{"head_dim": 64, "d_mlp": 768, "vocab_size": 8192, "norm": "rmsnorm", "norm_eps": 1e-06, "positions": "rope", "rope_base": 10000.0, "tie_embeddings": true, "init": "uniform", "lr_head": 0.00394, "batch_tokens": 65536, "seq_len": 768}
Each number is 200 + 30 x the weight over its row's rms, rounded and kept within 0 to 999. Layers, rows and columns count from 0. The size before them is the row's rms in percent of the matrix's.

# q: layer 4 attention query, 448x576, rms 0.134, rows 51-63, columns 192-383
# k: layer 4 attention key, 448x576, rms 0.138, rows 51-63, columns 192-383
# v: layer 4 attention value, 448x576, rms 0.126, rows 0-4, columns 192-383
# o: layer 4 attention output (transposed), 448x576, rms 0.129, rows 0-4, columns 192-383
q51,106,225,185,246,249,186,205,238,268,186,218,183,164,187,226,261,148,171,194,237,180,227,174,212,155,191,230,205,199,188,187,207,219,226,196,228,170,221,218,146,200,164,190,203,239,207,232,225,225,161,157,203,254,200,204,207,195,182,200,250,180,159,171,215,170,165,221,221,200,189,156,186,289,150,185,187,224,214,198,172,192,243,217,201,212,203,180,169,209,139,234,243,218,176,207,185,278,193,171,219,195,130,256,126,185,230,177,176,221,191,209,190,197,200,172,143,185,195,176,220,237,205,210,222,230,180,215,236,155,196,213,203,219,211,165,168,210,224,206,241,183,150,236,122,208,227,178,208,168,186,188,190,197,217,201,170,150,258,231,172,200,164,180,150,239,169,214,216,178,163,211,210,213,173,158,197,187,224,200,194,206,194,161,178,241,181,217,203,238,199,265,180,165
k51,110,205,212,190,183,212,206,226,184,208,206,226,239,178,152,191,197,212,245,189,235,234,173,183,190,216,126,215,153,195,198,177,141,181,292,186,218,214,180,248,175,216,134,180,158,198,158,148,147,199,177,258,236,201,214,191,158,163,165,221,180,207,198,221,205,193,198,234,184,203,206,194,202,163,225,225,210,171,176,205,187,192,165,162,189,245,159,199,208,202,211,184,237,191,242,194,162,226,194,154,225,177,228,149,186,207,136,115,243,235,277,176,208,201,250,200,169,176,197,222,152,227,191,235,226,231,235,219,168,173,176,237,186,179,201,221,198,230,225,224,226,236,216,200,169,251,181,210,117,209,226,238,179,212,159,153,207,259,187,198,174,205,219,203,204,207,176,186,231,218,215,251,170,242,153,197,283,145,219,179,171,220,195,188,187,198,192,166,224,205,165,182,175
q52,110,213,188,229,203,200,193,196,189,234,163,153,203,210,247,201,204,165,183,165,222,238,205,167,201,230,191,205,205,194,245,210,146,178,139,196,180,209,216,239,265,207,153,199,223,207,206,216,200,221,188,202,174,161,208,147,214,179,169,182,195,178,202,241,227,214,180,165,183,195,193,166,206,229,192,234,212,170,199,199,175,175,179,237,225,219,215,168,193,161,154,166,241,182,210,259,235,220,197,290,221,224,163,193,208,219,224,204,222,200,216,180,125,150,211,232,169,202,234,203,224,205,225,230,169,190,215,167,198,191,197,194,189,172,222,206,239,195,219,209,237,194,229,193,192,234,179,184,215,140,166,218,227,226,144,292,241,188,170,192,184,194,250,242,197,171,226,211,191,220,162,184,193,192,237,170,160,217,188,150,182,229,247,114,215,182,240,221,133,150,201,229,205
k52,100,194,174,161,184,144,222,206,211,231,200,228,213,244,195,174,224,168,219,178,222,195,242,232,216,179,224,243,162,245,198,207,195,191,249,247,209,242,196,231,191,178,184,209,192,206,207,180,224,233,203,238,200,197,210,241,178,263,191,184,234,173,197,235,204,149,196,193,169,137,179,254,210,193,162,170,234,216,224,223,235,183,165,176,187,176,210,223,272,248,209,163,182,136,204,171,174,220,178,174,237,215,199,189,162,165,169,201,172,224,242,230,197,173,199,167,257,192,167,230,164,205,204,189,132,164,166,186,179,242,223,189,220,232,226,264,157,205,242,200,204,161,187,199,199,243,199,212,168,247,179,151,171,234,240,178,155,222,289,261,179,247,209,213,175,227,170,152,222,133,238,176,206,166,225,235,205,171,198,207,176,167,179,205,178,190,212,190,244,164,226,241,211
q53,101,191,186,231,230,214,181,203,227,182,185,191,245,225,155,180,181,243,225,164,163,192,209,144,207,159,187,190,260,243,243,218,220,193,160,183,165,204,204,161,146,257,211,224,230,225,218,177,135,174,223,193,179,218,207,209,216,203,219,219,200,199,136,267,156,187,231,235,141,232,224,234,208,220,168,160,171,206,235,232,229,202,197,244,227,226,237,192,166,183,212,195,218,180,208,193,222,195,186,179,190,227,195,204,264,217,179,192,176,197,105,192,259,193,198,218,226,225,210,237,195,240,167,228,210,163,176,198,223,173,180,217,145,186,202,139,211,217,219,198,172,210,148,254,146,194,205,152,234,192,201,206,154,170,215,136,199,154,193,188,188,200,212,174,172,202,210,215,217,218,167,213,164,178,207,188,191,265,281,230,195,210,201,206,262,182,196,181,186,165,197,203,238
k53,106,150,211,267,222,147,159,212,197,198,185,180,135,144,205,237,245,204,184,200,212,175,179,176,175,201,239,210,189,232,226,214,245,212,207,196,198,139,198,168,185,206,254,199,222,215,209,169,214,239,154,177,238,181,208,165,171,178,179,202,173,179,195,227,190,197,215,234,209,171,222,177,171,225,174,226,209,204,194,162,230,204,242,171,154,136,222,187,204,196,161,170,217,185,191,213,177,251,209,187,178,201,170,243,178,174,193,205,218,184,211,185,210,166,225,172,187,251,186,192,203,205,188,201,196,216,201,186,175,211,171,185,184,182,181,196,186,277,169,235,179,229,175,215,196,221,195,213,176,235,229,211,221,149,230,191,234,155,205,177,181,173,173,193,181,219,213,226,170,177,211,160,213,213,187,177,229,137,227,181,243,201,148,251,234,144,203,212,254,215,164,169,205
q54,106,155,167,248,231,206,221,178,167,246,172,214,192,179,226,197,163,176,172,160,156,198,231,172,256,187,232,232,190,220,185,254,152,179,142,203,240,199,241,249,158,176,171,221,205,159,159,205,229,232,208,219,197,163,254,127,208,191,149,228,161,207,208,211,192,181,188,166,211,213,191,197,238,216,164,265,208,152,266,268,187,139,234,198,206,231,204,163,155,196,186,220,176,228,220,213,187,209,203,195,249,223,201,225,191,228,228,250,185,203,188,202,229,158,208,216,198,231,117,219,220,212,205,204,150,189,224,199,131,213,228,187,203,201,175,141,211,179,205,219,194,154,215,185,249,163,228,217,214,185,180,193,214,236,170,200,207,174,210,219,180,202,267,225,197,197,211,220,184,164,167,126,232,169,195,192,199,152,184,182,174,171,189,190,198,247,185,193,242,202,210,188,217
k54,105,167,199,255,182,178,156,260,196,254,172,168,158,212,162,196,190,212,205,215,191,205,245,196,168,179,207,229,143,199,184,162,190,158,223,158,216,218,224,213,233,231,174,227,178,177,141,180,181,146,122,199,180,192,204,199,185,227,180,192,191,193,196,273,196,223,216,185,225,219,146,227,193,155,157,179,192,202,199,193,194,239,156,216,200,191,219,220,172,183,218,224,198,232,215,194,202,172,156,178,194,157,177,171,217,183,205,229,169,163,179,227,219,177,157,183,253,211,132,258,192,159,186,223,232,194,205,271,240,259,225,196,241,182,218,219,200,167,200,191,184,232,215,226,207,232,225,255,208,190,238,180,164,218,195,189,175,178,208,225,241,180,204,209,164,222,192,186,229,169,168,237,230,203,178,229,158,194,200,288,187,145,187,190,192,202,249,205,210,197,229,249,192
q55,118,213,207,222,207,231,226,211,230,183,188,226,192,197,186,237,209,230,224,194,171,186,203,186,211,176,207,238,197,168,262,206,208,167,104,215,237,217,183,189,267,216,184,307,219,215,219,193,182,188,174,187,177,214,206,127,201,234,157,198,193,197,176,161,181,238,193,163,189,201,209,234,195,214,278,202,194,207,214,183,234,222,160,223,230,209,209,191,199,145,147,208,181,210,195,214,235,208,140,230,207,142,165,195,175,214,163,240,200,181,194,180,227,189,169,225,217,233,274,245,196,207,179,227,197,182,190,163,205,170,154,160,170,210,163,200,209,200,170,174,196,177,203,211,145,231,242,225,204,201,177,216,225,179,188,203,225,196,200,177,226,210,200,228,166,149,226,188,201,233,131,247,206,230,230,182,183,278,168,196,199,200,163,202,203,194,255,199,199,134,207,158,226
k55,125,214,232,294,208,230,191,188,212,242,148,147,182,197,208,187,185,198,183,201,186,231,185,200,226,193,208,213,210,234,227,210,204,143,221,211,157,218,225,200,189,231,231,188,186,204,190,180,195,164,183,195,229,181,175,163,213,216,219,263,154,210,150,241,220,180,198,161,186,217,145,205,202,190,190,199,195,187,244,238,227,203,238,188,261,195,180,219,135,167,169,181,157,143,230,217,213,162,231,184,209,200,212,164,226,233,182,223,185,226,152,191,217,193,176,192,244,199,219,190,184,172,187,245,185,177,194,261,238,239,182,214,236,189,188,172,223,221,225,230,137,219,192,266,224,214,201,208,195,226,198,209,166,215,172,141,198,174,188,239,242,211,230,204,198,198,203,192,209,138,206,207,192,127,210,262,230,178,202,245,156,182,196,200,136,144,102,160,147,239,148,179,209
q56,119,197,200,195,152,159,210,177,221,173,197,180,161,145,202,206,239,152,235,214,193,217,205,206,206,187,238,183,146,205,161,234,202,198,280,196,228,247,253,170,205,198,254,179,157,148,217,216,179,194,194,192,196,181,270,272,231,165,170,152,224,167,221,250,197,176,193,218,226,203,181,233,227,261,230,190,215,198,178,206,197,240,211,159,147,245,229,235,159,159,134,213,185,209,173,175,221,213,197,208,230,237,196,177,221,183,225,217,197,160,230,208,205,178,220,192,215,145,176,228,171,232,179,245,117,273,223,196,161,212,189,227,161,169,185,297,234,179,166,158,210,185,221,195,205,207,156,143,202,180,206,196,194,166,225,184,280,179,214,161,215,158,174,257,112,245,148,208,135,188,213,159,198,187,214,236,225,176,172,221,181,195,214,190,166,217,193,208,194,229,154,217,168
k56,114,220,154,119,184,190,225,138,226,189,170,226,194,153,180,261,219,177,202,261,193,228,185,151,179,154,169,164,165,174,202,232,219,203,186,214,201,230,231,163,201,162,273,183,170,200,199,192,212,254,212,290,201,190,199,164,181,210,194,186,242,172,196,170,209,215,242,171,112,170,235,226,195,240,168,188,197,164,229,212,232,204,239,245,214,225,219,196,207,161,220,272,216,196,135,201,173,232,208,192,241,250,197,194,163,193,261,189,188,210,177,229,205,211,205,211,206,208,210,157,219,219,190,134,239,213,210,190,203,219,239,193,228,211,209,187,189,189,163,189,202,166,171,169,248,203,210,225,232,174,155,172,230,183,173,207,240,198,238,171,210,199,167,245,200,151,189,228,165,167,196,150,180,176,203,205,168,189,210,144,199,201,229,164,169,225,157,247,226,250,215,248,197
q57,113,176,139,155,158,199,218,152,162,174,194,201,189,211,260,175,210,207,190,215,250,152,210,177,205,213,209,151,193,197,185,179,187,228,216,204,242,174,192,222,163,196,221,143,170,213,218,180,150,234,266,187,133,174,248,173,189,161,215,216,172,172,149,225,195,170,166,225,220,224,206,184,243,164,209,191,213,185,193,186,243,223,196,229,216,211,230,204,226,190,225,184,167,198,156,162,220,211,205,190,190,237,213,235,215,151,230,215,193,147,162,204,230,208,185,190,243,188,152,227,176,205,163,154,222,231,194,200,236,161,209,210,244,227,198,171,200,236,182,142,175,180,173,236,241,260,211,189,218,215,206,234,169,208,215,277,215,157,236,180,210,157,216,218,185,183,173,151,252,234,199,200,208,226,200,196,218,206,207,170,232,238,200,178,179,212,207,172,152,247,217,214,197
k57,109,191,193,212,258,178,210,178,156,204,157,227,236,186,234,183,226,202,249,195,244,193,216,236,205,161,221,229,183,203,196,148,206,182,198,160,204,170,193,175,206,179,209,189,215,210,212,155,193,224,259,235,225,182,213,180,219,245,216,186,185,217,180,173,203,262,214,221,213,209,229,125,237,201,152,169,181,153,201,219,227,231,183,226,181,167,226,121,226,175,144,186,220,235,210,238,160,193,198,216,216,219,222,220,167,192,207,213,206,195,211,225,239,191,185,166,174,196,193,161,232,200,189,148,245,229,208,180,210,163,190,158,212,194,140,267,220,175,160,164,227,228,195,203,173,181,156,186,197,204,207,224,226,170,205,227,159,194,227,209,199,174,158,218,190,163,223,262,153,197,225,158,184,162,281,171,153,175,212,176,234,192,213,135,171,225,199,144,243,196,199,196,203
q58,109,204,160,230,186,199,191,180,205,192,218,192,194,210,229,177,169,198,191,246,194,193,186,193,274,222,181,223,159,246,262,236,235,181,190,141,212,249,223,193,293,208,194,232,196,180,203,269,164,151,151,263,128,199,195,177,186,231,216,184,190,220,224,214,216,245,234,207,204,176,181,176,193,264,218,213,141,164,194,268,191,197,179,219,187,122,195,214,187,184,242,166,221,213,173,186,231,236,210,188,191,148,213,165,253,167,254,220,172,171,174,203,187,213,208,193,150,166,171,182,218,190,200,228,197,202,190,174,226,215,252,189,183,224,233,189,232,169,204,243,230,186,193,216,137,245,203,190,210,239,205,191,259,223,220,205,152,220,246,218,212,222,165,187,171,164,199,229,211,205,190,147,245,219,215,243,174,259,199,189,157,181,193,233,227,219,191,211,192,248,173,216,161
k58,107,207,179,226,177,170,221,223,222,235,150,182,270,202,208,201,235,213,193,216,255,184,203,160,173,206,195,230,182,203,184,174,158,229,176,214,199,220,193,224,201,206,207,180,215,213,153,206,253,188,130,141,238,238,178,216,179,131,196,217,184,225,187,186,165,149,155,235,241,251,147,217,190,199,217,242,220,206,206,253,202,213,213,269,216,172,209,224,118,268,192,165,220,153,199,189,171,197,197,156,243,203,235,148,174,165,172,251,202,197,187,246,206,237,240,235,201,214,201,178,237,244,189,205,197,200,148,203,226,205,212,255,249,203,221,239,184,185,233,202,220,208,254,249,237,184,201,141,187,177,211,176,227,177,128,161,180,235,226,242,183,171,204,217,228,187,195,229,187,211,232,248,183,180,216,213,152,226,194,191,172,198,184,178,162,226,151,211,186,195,232,223,187
q59,114,185,172,207,186,193,199,194,228,193,207,245,213,164,229,227,219,159,181,249,216,135,210,197,215,225,171,194,177,189,214,207,246,207,210,121,211,226,235,222,136,219,164,219,218,212,187,204,130,180,238,184,192,161,247,180,243,183,215,210,160,223,175,180,182,237,210,194,229,241,210,235,190,201,200,196,176,169,161,205,239,162,232,195,207,205,208,174,170,218,186,263,243,239,204,219,211,201,200,240,197,205,135,165,237,179,169,188,204,200,244,209,174,196,189,208,218,176,175,264,158,250,182,156,201,223,201,218,165,204,176,153,200,195,212,220,185,169,150,205,217,191,238,177,228,130,203,234,249,176,228,228,204,161,146,201,213,195,178,166,245,226,190,223,184,187,206,189,172,185,208,243,154,193,177,220,278,240,166,167,216,215,221,205,145,184,176,183,162,242,199,178,239
k59,112,192,189,224,215,207,209,219,190,213,178,250,212,197,200,219,246,179,211,172,186,237,208,258,170,201,197,194,173,189,200,186,218,161,259,223,172,244,207,219,222,211,173,177,183,253,204,255,205,189,206,207,242,186,188,154,200,196,216,157,144,234,209,226,225,200,185,199,167,204,169,196,177,193,142,221,221,167,201,158,188,150,211,152,206,174,202,196,231,245,212,261,208,249,195,199,165,186,206,238,222,223,222,157,222,244,225,192,201,212,211,179,273,185,200,191,167,173,174,243,147,180,148,197,153,201,236,235,160,195,211,193,163,214,188,209,186,174,196,168,202,202,183,208,191,155,179,173,239,210,180,157,196,235,214,147,230,176,210,186,225,165,186,217,210,179,224,218,157,176,198,198,186,207,212,177,167,259,251,212,210,162,210,210,195,190,189,210,250,175,196,218,180
q60,106,245,191,161,174,192,192,216,136,191,202,173,187,196,204,234,235,158,221,193,213,226,244,159,224,202,231,201,228,129,157,201,211,184,224,151,168,156,190,191,240,200,205,233,247,202,161,223,175,171,196,159,146,189,232,197,225,259,222,225,147,240,222,221,210,212,171,163,186,150,145,206,207,201,186,209,194,217,188,177,209,163,199,197,211,166,182,247,178,219,205,204,163,217,225,190,185,202,200,217,210,221,192,194,223,235,188,170,160,167,192,203,194,180,175,173,202,202,215,219,222,202,175,186,119,168,223,178,177,220,270,169,220,203,215,153,227,192,191,194,237,150,200,162,231,191,230,192,250,180,253,206,183,207,166,199,186,244,198,142,161,208,142,205,169,231,186,233,211,183,220,210,218,261,196,196,217,259,190,180,202,222,194,194,191,189,223,210,211,203,221,199,176
k60,102,234,206,240,247,243,186,188,196,192,195,199,148,184,155,175,233,223,221,137,189,232,176,163,194,200,152,179,190,187,186,157,150,169,144,167,205,213,241,139,152,206,156,246,210,263,209,203,179,218,172,220,226,201,238,169,226,158,179,168,220,178,181,200,108,168,159,184,169,213,171,164,184,212,185,158,209,186,243,165,184,169,218,204,232,186,197,168,229,265,241,221,207,204,221,126,175,186,167,223,231,216,198,152,167,207,196,218,209,166,203,187,155,167,251,186,224,195,252,241,220,220,222,251,212,200,257,224,164,190,276,233,221,262,202,195,146,208,137,187,171,252,190,209,207,218,245,162,181,198,205,202,220,202,285,217,196,165,205,224,159,210,261,213,176,139,214,151,181,175,140,207,197,192,214,228,140,193,190,159,168,162,200,115,180,201,206,198,212,211,219,186,285
q61,110,228,170,239,193,200,177,249,158,205,190,184,208,139,204,212,206,227,269,207,206,188,213,180,228,252,207,174,207,229,184,203,206,166,180,246,200,216,239,184,180,212,197,223,233,234,230,200,154,195,224,186,217,177,147,205,255,179,190,197,158,194,190,262,229,185,185,205,133,260,205,224,163,218,253,234,216,189,209,205,209,186,210,226,193,204,270,156,187,230,207,239,144,187,199,240,221,212,172,257,189,224,176,230,191,190,179,192,202,196,149,212,235,219,182,198,207,163,211,204,174,192,140,182,176,200,172,154,217,234,207,202,256,190,167,202,206,241,229,196,229,273,188,158,175,204,251,209,158,246,128,164,200,191,234,198,178,222,228,196,166,257,206,200,205,170,208,216,185,179,200,201,181,160,199,148,251,198,176,226,229,138,188,213,149,237,169,200,230,142,238,249,194
k61,108,154,204,168,183,190,162,199,248,225,238,216,216,198,228,209,141,185,227,182,209,279,185,239,241,223,166,190,180,204,134,208,213,179,206,239,169,217,229,218,192,202,217,204,151,185,191,218,189,207,184,210,218,216,131,159,187,203,149,167,170,154,214,199,199,202,265,222,201,223,212,163,210,177,159,216,204,176,191,228,200,182,119,213,264,206,195,231,190,179,192,199,190,162,198,185,197,216,240,192,206,234,152,215,207,233,235,191,188,138,210,131,238,217,203,197,211,231,192,217,251,202,198,236,229,171,143,219,188,181,232,205,225,171,180,266,222,229,203,217,179,188,254,219,198,231,203,212,203,256,253,214,200,218,186,180,256,240,220,193,238,177,222,201,193,212,233,249,216,175,219,207,219,181,233,174,256,189,186,184,166,259,183,154,222,176,232,210,182,218,190,199,192
q62,107,189,201,190,224,208,228,192,209,214,255,189,223,150,168,180,153,226,245,164,207,164,172,245,215,241,223,210,169,171,170,220,259,188,221,141,232,188,190,166,200,199,153,217,137,198,190,179,148,155,193,189,197,190,134,288,228,192,205,213,234,179,223,209,215,255,173,176,208,210,203,234,206,230,225,222,179,264,211,206,159,233,136,175,185,191,178,133,169,215,174,178,178,226,236,212,173,171,153,200,182,200,211,183,194,179,161,220,180,219,223,180,205,221,182,200,184,206,161,179,201,195,201,174,182,187,185,248,215,230,198,214,156,240,177,207,226,214,205,181,219,226,198,205,216,192,232,275,198,246,124,213,175,233,202,200,183,169,228,248,187,155,174,168,199,190,166,147,189,199,194,245,249,220,211,202,143,231,196,233,159,154,213,223,188,230,233,176,157,232,195,183,163
k62,106,198,150,182,180,194,190,182,227,213,125,199,239,275,227,184,146,217,160,212,261,143,155,203,214,135,206,250,242,242,244,184,235,213,176,224,132,219,207,136,193,207,176,168,189,169,241,198,185,244,184,149,182,190,224,142,188,139,228,217,232,190,167,208,183,199,161,163,220,210,211,204,241,242,184,214,154,221,201,200,206,243,201,200,199,190,246,210,168,241,177,214,227,152,207,190,202,241,218,237,150,211,243,199,221,157,171,247,173,184,193,242,159,218,175,163,230,208,176,192,227,189,202,165,219,186,247,227,182,143,196,162,203,203,193,249,162,231,188,205,212,201,209,203,234,161,202,203,237,183,206,188,186,214,190,204,210,135,224,177,174,209,242,173,189,246,171,232,191,250,163,224,217,195,187,213,233,206,210,196,183,244,254,162,206,184,197,228,243,174,219,186,210
q63,111,195,201,176,160,165,151,201,187,171,212,168,211,193,189,190,233,231,189,263,183,160,187,230,206,211,233,192,233,217,192,225,214,176,241,203,264,209,151,218,155,238,268,202,175,177,204,214,220,225,207,228,234,242,203,227,247,206,185,224,241,240,234,243,251,168,222,199,197,209,181,235,169,193,223,243,213,188,165,175,249,272,233,196,241,207,153,199,199,230,230,180,195,200,220,274,192,211,215,206,202,240,134,197,251,150,195,156,185,232,207,221,235,228,207,152,235,227,199,164,222,234,220,243,203,199,178,231,181,198,256,211,245,179,192,286,168,210,221,214,260,166,220,217,198,240,176,177,166,217,197,196,156,209,227,270,188,224,291,232,211,212,187,185,180,107,206,191,160,207,204,215,220,199,202,222,184,192,194,187,191,221,184,218,135,217,186,173,219,193,230,204,195
k63,108,166,208,197,223,192,212,188,165,224,203,221,201,188,169,141,194,200,222,244,208,178,206,208,176,228,123,184,258,195,182,195,185,209,202,212,307,197,193,221,166,218,153,228,222,197,251,275,212,245,207,222,237,189,184,163,220,150,151,190,213,189,155,195,190,254,248,223,204,175,270,243,150,201,240,184,192,171,174,178,167,223,184,188,199,208,186,189,241,189,221,223,256,215,262,224,198,199,230,245,169,237,182,224,220,196,176,250,160,192,241,179,170,184,208,208,199,220,210,226,142,301,165,159,163,216,205,219,186,211,236,227,191,204,207,258,226,228,235,192,214,247,233,228,195,204,183,213,214,128,235,189,141,202,168,211,196,210,204,189,183,207,206,213,178,201,196,201,175,257,228,136,200,197,212,216,212,174,213,193,183,174,187,209,243,215,208,135,207,174,194,139,187
v0,109,183,146,183,201,216,186,203,214,230,165,212,172,228,210,256,220,167,246,185,230,239,201,218,202,235,187,216,179,214,196,244,193,194,199,257,156,205,188,165,167,219,147,199,188,177,193,246,208,177,219,155,162,205,192,156,206,202,161,212,248,220,188,206,148,205,228,140,187,165,178,193,193,219,219,186,159,236,214,202,188,183,164,213,171,194,209,198,212,177,264,153,168,176,204,189,161,222,258,203,207,209,225,184,191,209,222,201,201,196,200,205,183,240,160,157,180,210,192,208,196,191,239,200,203,217,208,236,198,237,168,174,196,180,214,201,163,215,214,221,194,211,200,236,233,232,173,187,191,190,233,233,244,251,218,146,174,171,197,173,139,254,176,165,250,237,223,222,216,206,126,213,225,250,163,204,188,188,213,211,172,234,244,192,177,203,220,204,199,221,217,173,243
o0,105,247,196,199,166,251,227,129,214,105,135,231,226,262,231,159,202,194,210,204,203,251,235,221,214,178,228,213,248,235,195,217,212,218,181,195,182,228,166,215,222,194,247,196,202,203,210,200,200,242,175,241,167,253,191,197,223,210,142,205,201,220,238,209,206,146,157,239,198,154,212,241,210,190,219,198,204,252,193,152,190,221,208,225,242,127,214,210,169,201,187,244,185,236,177,221,218,211,147,202,215,189,193,186,247,206,250,236,233,211,203,175,220,140,218,203,148,176,189,180,171,240,172,211,213,152,198,164,225,234,229,206,180,192,147,175,199,191,249,239,193,220,223,210,172,215,165,313,261,244,224,181,246,194,153,209,196,223,217,242,212,138,228,181,201,225,157,194,185,132,225,172,235,272,204,216,263,181,195,231,240,242,199,216,192,200,169,145,167,276,221,271,220
v1,099,216,175,230,220,248,239,173,205,201,231,239,237,200,216,262,198,217,208,179,215,237,188,175,183,212,200,226,158,194,156,233,244,233,230,182,224,202,185,167,229,186,174,224,236,173,251,196,233,180,215,222,200,206,149,196,200,197,149,149,199,228,235,244,237,216,203,121,189,237,238,167,200,180,218,214,176,207,213,182,176,197,181,163,215,212,200,190,165,215,240,159,150,213,272,238,178,259,254,215,186,232,209,205,229,173,201,218,171,248,237,265,209,233,172,241,195,211,176,200,185,132,213,234,184,188,255,191,207,213,168,212,226,221,146,271,266,183,189,186,231,172,177,181,213,145,190,173,224,235,195,245,178,177,178,174,269,176,218,206,264,247,235,242,275,234,222,231,133,228,164,193,150,236,179,183,228,204,168,160,207,269,202,154,206,195,208,207,211,240,225,241,218
o1,095,244,191,207,213,181,234,204,157,200,186,230,168,181,189,171,173,246,209,196,194,163,162,186,177,226,209,230,212,201,220,203,210,194,170,179,176,190,202,259,182,175,237,231,195,239,231,205,163,165,183,184,211,212,204,210,214,234,233,257,193,140,248,219,186,172,207,199,164,162,216,198,207,158,206,202,202,172,231,189,209,228,232,211,180,224,252,194,191,199,209,236,206,252,190,234,203,183,135,193,181,233,193,139,177,226,182,248,200,191,220,195,182,149,184,214,178,172,188,207,225,207,151,226,203,178,209,116,204,204,230,172,193,165,225,135,193,169,203,170,223,242,243,187,252,136,186,250,209,212,161,229,142,184,170,196,191,215,163,207,217,166,186,193,193,188,161,166,220,176,229,230,160,187,159,183,180,242,190,179,202,157,210,174,156,224,183,276,234,179,200,188,229
v2,100,196,175,210,171,204,212,198,196,260,191,160,199,218,218,147,226,198,205,212,175,148,163,211,147,209,174,183,137,207,170,194,187,231,219,228,213,245,223,228,208,187,169,170,199,131,166,252,175,182,194,150,195,213,186,227,217,146,204,206,200,225,233,193,226,208,222,224,195,263,211,191,261,211,119,186,190,152,192,242,199,228,181,244,211,236,250,176,209,221,176,212,222,204,213,195,261,248,163,237,165,198,206,208,214,207,189,170,179,226,149,182,182,181,208,157,202,214,215,222,153,234,158,217,189,225,200,176,201,282,170,184,174,195,200,248,189,230,211,191,188,276,219,147,203,150,239,219,209,200,220,206,219,179,141,198,219,164,240,213,186,265,204,211,204,213,195,229,183,237,200,130,173,206,214,194,205,187,207,191,186,189,173,193,204,252,223,222,151,178,253,125,198
o2,098,233,277,201,142,127,177,231,210,233,211,203,213,184,174,204,165,193,219,213,197,131,195,205,190,217,219,186,174,222,161,227,184,173,202,176,182,130,171,258,188,214,249,256,193,242,225,127,206,181,198,230,248,212,226,206,206,178,205,143,228,218,196,169,203,197,198,207,164,230,216,200,232,177,203,257,189,249,227,253,188,180,200,232,207,238,230,180,185,182,120,213,141,176,184,195,206,169,222,220,203,170,204,229,173,171,214,248,223,155,248,226,216,186,212,196,209,201,172,211,247,202,191,218,207,235,220,203,189,227,214,161,211,181,269,138,246,195,185,198,194,220,177,230,222,220,207,208,216,182,251,205,128,180,194,181,174,211,165,206,196,192,178,184,205,238,218,157,196,143,166,207,199,212,217,227,182,196,235,191,220,217,173,152,135,255,194,238,225,198,183,202,173
v3,104,178,181,221,209,133,186,249,232,209,225,176,175,177,229,230,175,187,174,198,214,193,148,187,173,225,176,170,251,221,237,192,190,215,246,237,194,237,196,151,171,216,126,164,208,188,175,180,215,194,165,196,197,183,253,174,208,167,188,177,166,192,165,220,196,146,196,172,251,139,241,206,198,212,198,137,171,221,243,175,180,203,176,178,184,184,214,195,202,260,223,187,185,185,241,218,217,206,161,230,225,251,216,191,231,177,186,190,229,228,204,189,166,249,164,216,196,241,163,189,200,208,159,191,194,199,183,170,174,242,220,155,174,199,208,200,201,202,246,161,210,196,185,194,208,185,210,200,176,202,162,226,220,175,286,193,228,210,218,167,170,206,194,178,244,119,240,253,201,261,211,209,207,199,170,149,198,198,223,189,179,194,240,211,209,248,210,218,185,178,171,187,174
o3,100,206,163,240,170,208,219,194,210,164,210,213,180,226,191,188,211,198,200,238,200,196,186,243,188,154,219,210,199,157,228,230,249,221,158,196,251,174,201,192,147,189,220,200,253,204,169,209,204,239,183,197,179,226,225,134,184,249,166,175,218,176,204,187,158,228,249,140,146,218,172,181,186,190,243,218,207,212,163,217,206,243,229,212,211,265,173,220,206,154,192,184,175,231,208,231,205,176,209,240,227,176,234,198,165,116,189,188,130,215,174,221,212,181,183,183,187,202,214,205,216,211,207,237,222,198,142,183,217,172,166,201,188,223,240,162,259,223,213,220,214,211,234,199,221,181,202,210,200,222,201,227,225,198,232,201,165,182,188,223,229,164,220,183,246,263,140,205,167,225,236,214,185,200,221,240,238,216,267,221,195,214,195,164,240,212,214,202,169,204,241,287,228
v4,102,240,210,191,173,224,192,179,244,188,166,169,209,202,204,217,202,217,258,206,186,193,201,184,219,216,209,212,196,174,213,234,199,194,228,197,198,169,230,215,237,183,245,172,204,215,196,214,138,195,215,220,190,236,256,202,212,182,229,293,197,197,173,179,213,214,196,182,238,219,217,192,161,135,242,217,140,230,192,167,216,227,244,215,227,170,184,190,172,279,144,166,218,223,292,207,216,173,200,183,178,260,164,201,200,172,201,254,242,185,173,178,212,176,233,159,217,203,209,207,224,169,145,169,220,166,224,225,202,224,272,168,222,218,187,150,196,208,191,181,204,162,230,194,155,167,233,241,203,234,209,193,215,228,246,189,203,177,154,160,191,188,194,166,245,218,215,199,185,239,193,145,240,259,183,186,196,223,167,167,215,163,208,211,206,188,228,159,147,191,175,176,179
o4,098,232,227,182,164,218,195,199,263,207,208,180,187,210,276,178,200,220,198,191,228,173,192,241,202,247,243,138,238,203,171,211,238,210,159,245,211,263,148,216,161,214,241,227,231,193,190,189,218,164,239,190,222,183,155,191,155,181,170,139,220,225,188,141,255,246,239,224,234,246,147,204,199,210,209,180,150,181,209,204,190,152,172,223,211,191,176,187,283,207,237,142,252,196,180,187,195,216,147,198,231,211,204,206,211,195,219,200,144,150,177,193,144,171,233,161,193,203,224,217,192,152,180,222,236,177,182,180,181,223,239,151,146,153,206,224,237,213,161,168,252,186,151,191,203,212,203,213,217,201,228,205,232,200,184,214,229,209,170,188,222,199,103,194,234,205,226,166,214,153,198,215,225,176,194,198,195,155,143,241,202,207,178,156,170,151,168,212,242,164,151,261,203